Each number is 200 + 20 x the weight over its row's rms, rounded and kept within 0 to 999. Layers, rows and columns count from 0. The size before them is the row's rms in percent of the matrix's.

# o: layer 3 attention output (transposed), 224x224, rms 0.0332, rows 13-19,44-50,76-82,108-114,140-146,172-178,204-210, columns 0-55
# v: layer 3 attention value, 32x224, rms 0.0362, rows 13-19, columns 0-55
o44,103,232,187,218,232,220,220,217,221,195,171,149,198,182,208,209,210,188,182,216,162,215,158,231,161,179,175,209,201,182,195,206,222,201,235,219,198,234,221,188,190,228,214,195,247,161,227,209,193,189,218,223,174,199,213,221,193
o76,096,207,194,207,180,175,206,197,194,220,230,184,185,191,201,180,186,184,219,173,210,195,181,210,221,203,173,235,184,204,210,184,219,213,205,182,146,203,220,161,207,247,208,208,237,204,217,223,184,207,198,221,171,159,209,206,202
o108,100,211,202,191,188,167,189,208,197,230,206,218,176,145,228,192,206,186,195,172,207,228,199,205,189,156,213,226,209,220,189,193,169,219,201,189,201,164,182,202,143,225,212,204,202,223,218,208,217,200,202,209,198,217,229,197,210
o140,100,235,225,178,193,193,219,237,204,196,213,190,196,225,232,205,194,170,224,186,205,207,208,195,208,203,184,236,197,208,180,197,190,179,203,251,212,229,185,179,172,207,196,154,203,200,227,177,213,208,187,196,183,166,241,183,201
o172,099,185,187,200,231,207,202,196,217,244,174,196,244,190,178,212,210,237,190,188,208,174,185,196,218,185,209,220,207,221,191,212,204,152,199,200,226,210,195,218,199,218,214,201,219,174,225,185,188,205,231,201,200,187,211,205,228
o204,100,203,217,223,205,213,181,240,197,196,195,186,197,188,226,199,189,205,194,212,170,203,196,212,216,191,159,216,196,187,165,194,208,156,244,180,220,178,199,193,155,201,203,170,202,202,199,168,205,203,175,191,190,196,255,226,197
v13,098,212,170,234,219,212,185,215,180,228,206,234,205,191,246,193,176,193,199,190,196,206,189,194,159,190,200,197,226,199,157,202,182,227,219,177,172,183,208,186,175,178,182,222,203,193,186,192,165,182,187,185,170,168,208,199,206
o13,095,242,162,165,230,213,177,198,192,190,189,218,201,193,163,251,176,181,209,213,185,213,201,171,202,215,200,176,213,219,203,222,211,222,226,240,216,205,190,196,209,166,210,242,200,164,220,193,197,200,209,193,210,214,205,211,219
o45,104,145,205,209,195,193,182,211,173,211,191,162,184,213,217,191,214,198,197,182,204,163,218,210,190,178,204,197,181,237,203,196,222,183,193,168,187,227,228,186,216,226,190,185,213,200,215,189,183,192,196,203,195,204,160,220,161
o77,101,237,191,210,195,216,200,196,215,216,192,200,209,180,191,203,244,180,184,220,214,172,226,235,190,189,212,197,202,221,198,220,222,202,172,231,182,199,221,203,192,216,203,173,190,198,155,190,210,187,198,206,199,209,187,206,208
o109,083,194,212,193,220,199,198,186,209,199,220,191,165,222,190,203,153,204,197,198,208,206,215,177,166,152,171,201,203,213,218,182,228,187,176,203,184,196,221,236,204,207,175,184,206,190,182,214,176,178,166,195,226,179,199,262,178
o141,098,208,192,195,177,187,186,205,213,199,237,191,228,212,167,191,199,182,213,178,199,233,224,243,210,179,210,209,204,184,206,202,201,216,182,213,196,218,201,209,191,212,249,191,213,194,213,161,182,210,245,202,217,215,237,169,181
o173,103,210,185,181,207,183,187,217,188,233,251,212,186,221,200,199,227,200,200,184,178,221,212,206,206,206,185,174,200,211,216,211,195,215,190,191,186,203,205,184,200,208,223,197,179,211,171,191,210,207,234,165,175,207,197,153,198
o205,103,195,177,221,191,194,177,197,170,202,248,195,162,200,193,190,192,226,179,181,203,193,223,256,211,189,198,232,187,192,193,209,211,180,193,190,211,207,230,188,190,216,218,145,187,215,178,192,206,219,217,231,212,194,202,217,183
v14,101,240,211,185,171,185,188,225,183,191,187,199,187,195,227,221,188,209,213,236,182,216,182,201,206,219,167,226,225,222,165,199,171,167,178,195,197,205,202,176,221,216,201,173,177,211,148,193,198,166,177,211,239,207,214,188,235
o14,099,215,205,173,204,178,194,193,213,200,225,187,221,165,229,197,173,230,204,229,191,192,169,224,198,172,185,217,199,194,211,190,217,201,215,184,190,213,175,222,195,237,240,232,187,208,198,175,222,219,206,188,212,185,204,185,189
o46,103,211,212,204,253,186,196,248,209,222,273,209,189,196,181,166,212,189,206,180,202,212,196,212,187,207,195,202,184,201,214,201,164,198,195,245,181,205,208,191,175,171,204,181,217,233,213,183,225,162,181,177,154,206,217,190,231
o78,103,207,223,183,209,164,224,156,220,175,174,203,177,182,203,187,195,170,158,163,241,200,202,211,219,212,222,169,230,209,211,236,213,206,179,197,214,195,182,155,214,172,212,214,191,221,200,229,208,217,212,200,170,226,226,194,210
o110,100,200,195,215,186,231,229,202,180,187,182,191,171,205,239,160,241,181,179,167,177,215,211,221,200,232,204,186,217,218,191,207,223,198,209,221,198,189,154,199,204,177,198,211,214,206,199,203,180,201,232,214,187,177,195,227,190
o142,107,201,197,209,210,221,230,172,240,195,212,239,172,214,221,207,240,207,201,170,203,187,201,185,196,216,234,219,193,214,209,250,221,204,215,169,178,209,226,217,193,177,200,191,182,190,213,197,201,188,209,205,182,197,164,241,203
o174,098,201,200,175,192,214,169,207,168,170,196,222,161,224,225,211,231,181,189,201,188,238,200,199,215,206,198,233,184,203,199,213,201,185,196,217,233,208,246,236,208,191,211,199,178,195,187,238,194,216,194,212,216,179,189,205,202
o206,096,197,204,178,208,217,209,240,222,206,207,185,209,156,206,182,212,186,208,195,212,219,183,188,218,192,229,219,201,196,210,195,207,201,196,224,206,212,220,208,175,155,204,147,180,193,195,235,211,209,210,195,157,195,219,193,205
v15,103,213,179,177,200,153,200,195,187,198,211,198,209,210,199,226,243,176,189,191,207,183,224,194,187,173,163,212,175,184,209,215,183,194,194,197,241,183,169,176,202,204,200,207,188,222,172,168,191,192,247,200,184,228,198,194,211
o15,098,197,160,186,209,178,243,193,199,182,229,227,202,210,207,191,186,211,173,216,217,225,197,179,190,168,234,149,219,203,210,197,206,193,187,217,196,199,224,199,230,192,197,216,228,207,240,209,182,203,212,218,193,232,205,194,177
o47,103,168,223,204,179,211,243,193,190,176,209,204,192,172,186,229,173,202,229,190,183,203,197,231,198,185,214,192,183,202,187,169,197,187,176,190,238,218,198,183,218,187,178,210,218,172,179,214,206,173,217,188,193,192,252,245,217
o79,108,210,190,194,190,196,190,239,208,172,205,223,194,201,188,205,181,201,189,222,197,235,219,193,192,176,204,213,196,190,198,224,180,206,185,205,156,171,208,206,189,220,173,216,224,201,247,222,189,184,212,186,232,172,210,199,204
o111,096,200,220,179,174,166,209,161,196,192,192,215,231,221,201,202,152,189,189,197,209,212,211,191,209,192,213,201,217,213,205,197,176,221,201,166,228,199,219,187,247,200,197,195,171,204,167,210,200,200,150,222,211,205,199,224,259
o143,097,235,202,179,189,228,171,202,232,219,209,225,202,196,223,169,205,198,185,199,190,195,203,225,200,191,212,206,224,219,240,216,170,207,183,230,154,222,193,172,209,207,191,196,195,184,215,204,222,161,172,193,188,196,201,183,211
o175,104,203,204,204,193,197,227,185,188,226,194,156,201,152,218,183,229,196,220,169,220,184,174,222,180,237,199,195,212,216,197,203,244,196,216,201,151,220,198,223,211,192,225,234,221,179,168,207,189,202,208,190,197,197,218,221,197
o207,103,210,221,193,171,210,218,208,224,196,228,212,178,177,212,200,189,178,217,191,213,171,218,219,176,157,200,175,185,222,225,173,173,181,169,219,180,193,167,212,187,241,174,244,233,163,216,217,224,175,179,178,218,203,222,207,172
v16,101,177,172,184,194,199,200,204,188,175,202,197,232,153,219,197,209,178,215,174,212,186,212,175,206,171,195,206,229,224,234,197,198,181,207,215,207,179,209,184,178,168,219,205,227,236,226,179,203,207,215,229,215,197,159,240,201
o16,100,166,206,191,189,208,173,186,189,229,186,209,216,205,189,188,211,186,219,161,201,187,191,186,226,194,175,200,192,215,197,215,219,203,213,178,195,206,148,150,206,190,225,186,192,184,218,194,224,184,190,205,196,197,196,204,212
o48,104,224,179,163,239,189,197,217,227,187,207,215,206,205,186,161,219,203,200,191,199,194,191,144,205,223,198,188,204,174,193,220,190,194,214,191,192,195,207,231,251,259,213,189,199,215,209,225,222,205,190,212,226,200,206,172,197
o80,090,207,192,178,186,229,187,180,197,214,169,173,233,199,184,214,199,184,191,222,190,183,193,199,223,227,211,227,207,189,191,219,208,196,153,199,194,234,183,222,241,230,184,236,184,182,202,195,219,198,173,182,188,204,165,185,207
o112,088,182,208,208,218,200,200,192,197,205,224,166,206,196,183,178,154,190,230,217,182,194,168,221,193,189,180,204,195,207,166,236,185,177,207,143,192,209,215,189,215,214,196,194,218,206,181,160,217,193,188,195,178,219,209,230,185
o144,107,244,207,199,196,158,209,194,171,190,213,195,204,236,185,204,183,216,188,203,215,209,223,188,225,212,237,186,208,164,188,146,205,194,184,175,241,197,210,192,215,204,192,203,214,202,190,235,184,218,216,165,200,228,205,180,183
o176,100,224,192,186,227,206,160,223,230,206,196,187,196,181,187,202,176,216,200,220,207,171,233,227,183,195,225,201,186,186,206,192,141,209,184,157,194,190,208,188,196,233,168,191,200,212,221,213,220,220,160,182,206,162,219,179,223
o208,104,206,209,179,222,179,223,206,235,201,194,204,194,243,207,169,221,193,195,171,205,193,212,166,204,177,216,217,214,165,189,215,162,196,179,200,184,182,191,212,205,232,225,221,201,199,187,234,224,195,212,205,221,199,234,148,231
v17,105,181,195,239,183,200,164,197,190,173,221,222,183,190,205,180,154,157,233,207,187,203,180,198,209,181,187,202,198,214,249,201,176,191,218,186,189,211,176,173,184,216,173,204,198,223,178,212,223,188,254,212,189,195,203,194,205
o17,105,223,199,218,204,217,226,193,213,151,232,200,203,164,208,189,204,242,192,193,193,194,200,186,162,154,236,186,184,195,196,183,212,188,172,238,221,214,200,220,236,188,207,175,197,199,216,186,191,187,206,212,189,217,249,220,163
o49,098,186,202,183,219,202,228,188,228,210,220,203,196,221,167,210,196,182,175,219,235,198,230,217,202,186,204,171,209,217,219,220,192,215,194,199,198,182,191,172,216,180,217,207,211,223,191,171,203,209,165,205,181,185,191,245,207
o81,109,196,178,192,236,185,205,186,207,224,198,208,208,180,217,203,224,182,198,220,220,203,213,210,210,212,195,181,193,205,192,187,196,194,230,227,209,172,187,169,201,232,197,220,207,172,175,186,210,194,203,172,185,227,259,235,210
o113,092,205,181,192,215,229,212,193,176,201,206,224,223,237,216,190,215,195,162,201,168,196,234,205,198,255,214,163,213,207,193,208,232,205,205,174,197,232,176,200,244,208,204,218,212,189,194,235,213,202,185,193,193,174,173,210,207
o145,109,206,208,201,206,213,167,194,211,250,153,201,210,230,175,231,213,159,203,198,223,205,215,212,204,211,194,222,200,203,203,212,207,192,201,224,231,184,202,198,204,221,213,226,200,191,215,186,190,173,177,224,199,192,198,190,221
o177,110,227,223,232,177,230,192,243,200,183,200,173,200,184,179,171,214,186,166,209,189,207,138,214,193,235,206,199,190,233,181,198,197,238,198,212,151,237,170,185,199,208,214,201,205,191,221,209,190,197,208,196,210,194,194,236,215
o209,112,184,206,196,214,194,194,227,223,226,185,173,176,250,179,214,204,201,199,201,206,213,200,202,206,238,192,195,195,189,244,197,201,201,201,227,208,175,213,213,235,213,200,218,200,186,228,177,207,194,182,210,198,206,153,202,188
v18,106,200,170,188,178,220,230,181,171,195,171,232,221,194,207,217,175,214,214,188,230,193,177,173,188,191,181,205,194,188,230,180,218,204,179,204,232,217,212,201,232,195,210,197,211,211,239,207,216,204,233,171,207,201,199,195,202
o18,108,214,172,180,203,183,208,212,158,237,189,183,215,190,215,202,216,163,198,201,226,188,192,212,194,186,218,245,217,189,185,225,186,210,200,175,191,226,188,170,198,172,196,188,188,215,159,211,209,178,213,216,196,194,218,178,208
o50,106,197,200,205,172,223,200,195,213,209,187,173,204,181,189,201,213,210,192,223,155,192,212,203,207,189,241,217,221,225,194,167,221,181,211,162,193,224,174,199,222,221,220,226,208,206,194,235,222,207,209,211,215,191,169,199,195
o82,100,220,267,209,215,214,206,226,188,210,228,185,210,202,186,221,199,241,187,199,145,187,203,217,193,211,211,220,180,228,170,179,220,177,221,190,157,220,228,193,188,173,192,186,173,207,209,199,190,170,179,245,211,194,195,204,172
o114,090,202,181,182,263,186,206,229,203,227,219,199,197,202,197,217,216,204,203,180,242,187,215,216,207,200,234,209,216,213,194,171,196,177,195,218,220,187,202,197,201,167,196,208,208,226,183,182,165,221,217,226,176,196,173,227,171
o146,093,200,237,201,193,199,182,209,205,237,204,209,196,159,196,198,145,230,206,238,181,184,231,180,172,188,176,207,203,223,231,197,182,207,215,208,170,232,204,200,171,194,214,176,204,173,204,181,226,202,192,172,203,193,200,208,198
o178,104,194,210,203,194,172,199,210,197,177,160,217,224,202,187,199,149,163,257,214,223,194,196,176,196,189,170,177,189,182,208,180,196,192,232,190,197,157,188,190,161,191,204,195,190,199,190,200,192,209,227,210,226,184,225,218,227
o210,105,203,196,225,205,212,196,184,221,191,213,193,193,183,191,202,167,190,227,222,193,189,211,188,189,210,182,178,215,209,213,186,201,185,216,169,197,219,162,189,210,219,192,215,200,169,200,172,197,195,173,152,214,200,189,193,215
v19,103,238,187,227,203,225,190,211,179,212,215,216,173,237,168,200,203,163,184,175,179,204,241,194,204,206,216,197,234,176,203,199,211,166,172,182,186,199,240,211,253,214,205,218,173,198,153,240,189,216,212,165,160,216,201,219,179
o19,102,198,235,212,176,221,216,192,189,195,211,212,188,198,180,191,200,246,199,163,197,172,210,221,201,186,203,199,228,170,222,178,221,183,159,192,210,219,218,203,224,196,182,196,179,213,215,177,202,199,209,183,205,178,213,169,187